Each number is 200 + 20 x the weight over its row's rms, rounded and kept within 0 to 999. Layers, rows and columns count from 0. The size before them is the row's rms in percent of the matrix's.

# layer 4 attention output, 512x256, rms 0.0479, rows 265-286, columns 192-255
084,218,183,197,219,227,180,191,160,227,212,182,172,213,223,222,159,214,199,177,218,173,214,180,182,185,216,261,199,181,240,243,230,187,199,220,199,194,205,176,238,204,217,213,197,197,200,234,204,197,232,235,216,226,203,169,233,179,205,242,199,197,243,204,180
087,218,206,201,160,232,211,200,194,193,180,222,171,212,206,155,195,188,200,154,213,203,201,211,229,170,203,202,222,183,218,203,196,195,184,190,239,175,216,174,187,196,209,241,159,186,210,214,217,227,201,178,203,186,201,204,218,181,182,209,193,245,228,219,201
109,211,211,201,231,219,214,233,195,178,191,196,229,177,209,194,183,194,210,153,200,218,189,225,187,198,208,218,209,203,220,206,194,219,180,223,170,185,148,180,208,197,212,184,197,223,193,200,242,221,205,188,206,175,229,165,232,191,190,215,205,195,202,207,216
120,211,193,184,212,209,177,210,190,214,240,188,154,222,238,221,151,180,230,181,201,166,218,190,174,189,197,222,177,184,181,178,206,205,192,185,216,211,173,180,233,200,204,203,207,221,187,172,183,227,184,178,209,217,185,205,197,213,200,186,196,161,217,199,188
086,178,212,196,203,131,205,178,197,163,189,221,203,204,178,182,187,224,209,204,197,215,224,222,231,250,171,186,202,183,165,191,209,174,180,207,221,183,192,192,173,214,191,177,208,142,200,194,169,211,202,189,184,163,176,182,195,229,186,214,219,229,171,212,222
187,219,211,174,207,211,188,201,230,184,177,161,200,214,232,183,197,196,229,212,217,180,212,197,205,227,150,200,239,220,214,178,191,193,200,211,205,206,196,202,182,200,176,194,217,228,241,218,179,185,241,167,183,201,212,198,189,188,179,214,233,197,188,168,190
097,191,223,188,208,181,187,178,194,196,207,190,205,207,192,208,179,212,208,216,187,228,230,196,214,195,208,183,167,183,200,158,211,209,204,196,176,196,196,193,206,188,219,176,215,175,189,195,231,150,206,213,208,195,168,208,195,212,210,221,194,196,181,210,193
095,215,172,169,215,171,179,230,185,181,174,210,243,206,190,181,243,180,232,183,197,198,185,222,210,183,200,175,201,218,148,204,197,188,239,173,207,220,221,189,176,225,181,168,243,170,195,181,169,143,188,216,179,189,222,184,194,238,219,245,238,191,161,215,235
108,209,212,205,216,215,212,218,187,194,194,189,215,183,190,195,202,195,221,184,206,165,192,176,163,179,222,193,198,211,194,206,226,219,197,181,201,227,208,166,199,212,200,219,197,192,188,199,223,149,187,190,195,182,209,171,191,199,218,242,204,239,186,223,195
087,201,181,177,193,227,179,204,176,203,197,198,170,238,193,246,190,178,213,206,213,193,185,165,171,193,195,214,189,232,222,128,235,207,197,212,180,219,257,178,206,197,179,214,202,193,201,232,208,238,218,228,219,215,209,201,194,217,182,210,202,187,179,202,176
098,221,171,194,206,204,202,205,163,174,214,217,204,204,196,215,182,187,185,191,220,205,201,173,213,215,191,213,207,182,191,189,223,188,221,230,210,205,242,210,199,190,180,233,219,190,204,225,165,210,219,212,176,196,208,229,171,242,221,221,216,198,187,199,223
087,190,220,145,178,198,204,208,229,215,203,198,169,182,200,183,176,188,197,184,233,196,195,187,191,206,187,220,240,203,209,255,169,201,208,197,184,198,192,197,197,203,228,171,223,252,205,178,191,193,195,213,201,190,154,224,169,192,213,201,221,185,190,191,210
094,171,193,225,204,186,198,159,177,196,213,199,178,199,216,199,195,180,198,225,198,203,187,205,172,192,207,223,154,175,219,187,220,201,196,203,199,179,253,216,228,194,222,221,172,174,200,220,190,212,206,199,223,183,215,209,257,201,202,185,168,213,231,202,162
091,180,204,234,215,187,170,191,175,185,268,209,213,187,194,185,212,200,211,182,212,210,177,183,150,179,217,214,139,231,202,196,215,174,201,205,176,188,211,208,222,244,164,186,220,219,184,193,226,226,193,219,218,186,228,216,212,176,173,197,199,233,189,203,220
082,207,184,209,216,215,213,209,220,222,160,197,245,181,224,206,198,237,204,267,137,209,199,175,212,213,175,164,216,210,214,176,241,200,200,197,228,209,204,176,199,192,196,223,166,182,199,190,183,212,194,192,191,227,200,172,161,157,203,169,196,190,181,212,203
094,201,223,191,176,179,216,212,210,211,185,188,225,220,162,193,205,201,215,187,227,204,207,199,174,189,202,187,190,210,199,175,151,194,212,155,203,233,148,221,193,223,177,196,226,188,191,169,189,215,202,202,199,200,211,172,207,204,156,215,202,190,200,205,194
077,210,221,193,165,194,151,238,185,181,205,158,187,230,190,234,223,188,190,244,162,170,173,204,169,180,216,191,213,229,199,202,194,194,217,185,217,195,205,218,193,218,171,176,187,199,184,210,230,196,199,197,207,192,176,228,173,173,193,213,186,202,193,210,211
096,209,211,198,188,202,189,199,189,177,202,211,202,196,197,219,216,196,210,231,182,184,184,205,186,207,193,179,184,206,189,181,207,181,218,204,205,183,237,206,192,213,189,212,195,208,200,217,217,186,231,203,181,170,236,174,203,200,196,235,179,204,189,197,234
095,171,199,192,174,214,195,167,191,188,181,178,169,158,211,164,190,196,212,191,190,236,204,221,219,223,215,189,179,168,221,185,182,189,164,144,174,206,204,199,202,217,197,202,194,208,203,210,213,193,207,192,211,202,226,205,247,211,194,185,168,168,223,190,174
101,176,211,220,154,191,214,208,219,205,229,205,196,193,181,191,197,188,222,172,219,184,173,229,200,180,199,225,190,202,189,229,192,226,181,195,210,232,206,207,198,188,219,178,178,178,202,175,180,186,211,169,218,176,191,234,191,223,207,196,218,188,221,195,247
096,195,184,229,209,222,173,221,172,226,225,171,213,185,200,222,183,231,198,168,182,212,223,181,168,193,222,191,187,205,198,223,219,199,190,176,185,192,203,188,186,193,143,182,230,206,193,238,205,194,194,198,197,209,212,206,202,234,232,179,179,167,203,201,181
090,205,190,198,205,228,162,201,210,192,191,213,208,191,196,187,212,172,189,222,194,206,204,222,230,214,192,159,191,212,197,199,216,172,219,216,195,212,205,184,164,181,231,204,208,175,191,211,195,201,229,210,169,194,232,197,174,177,206,209,203,204,201,194,177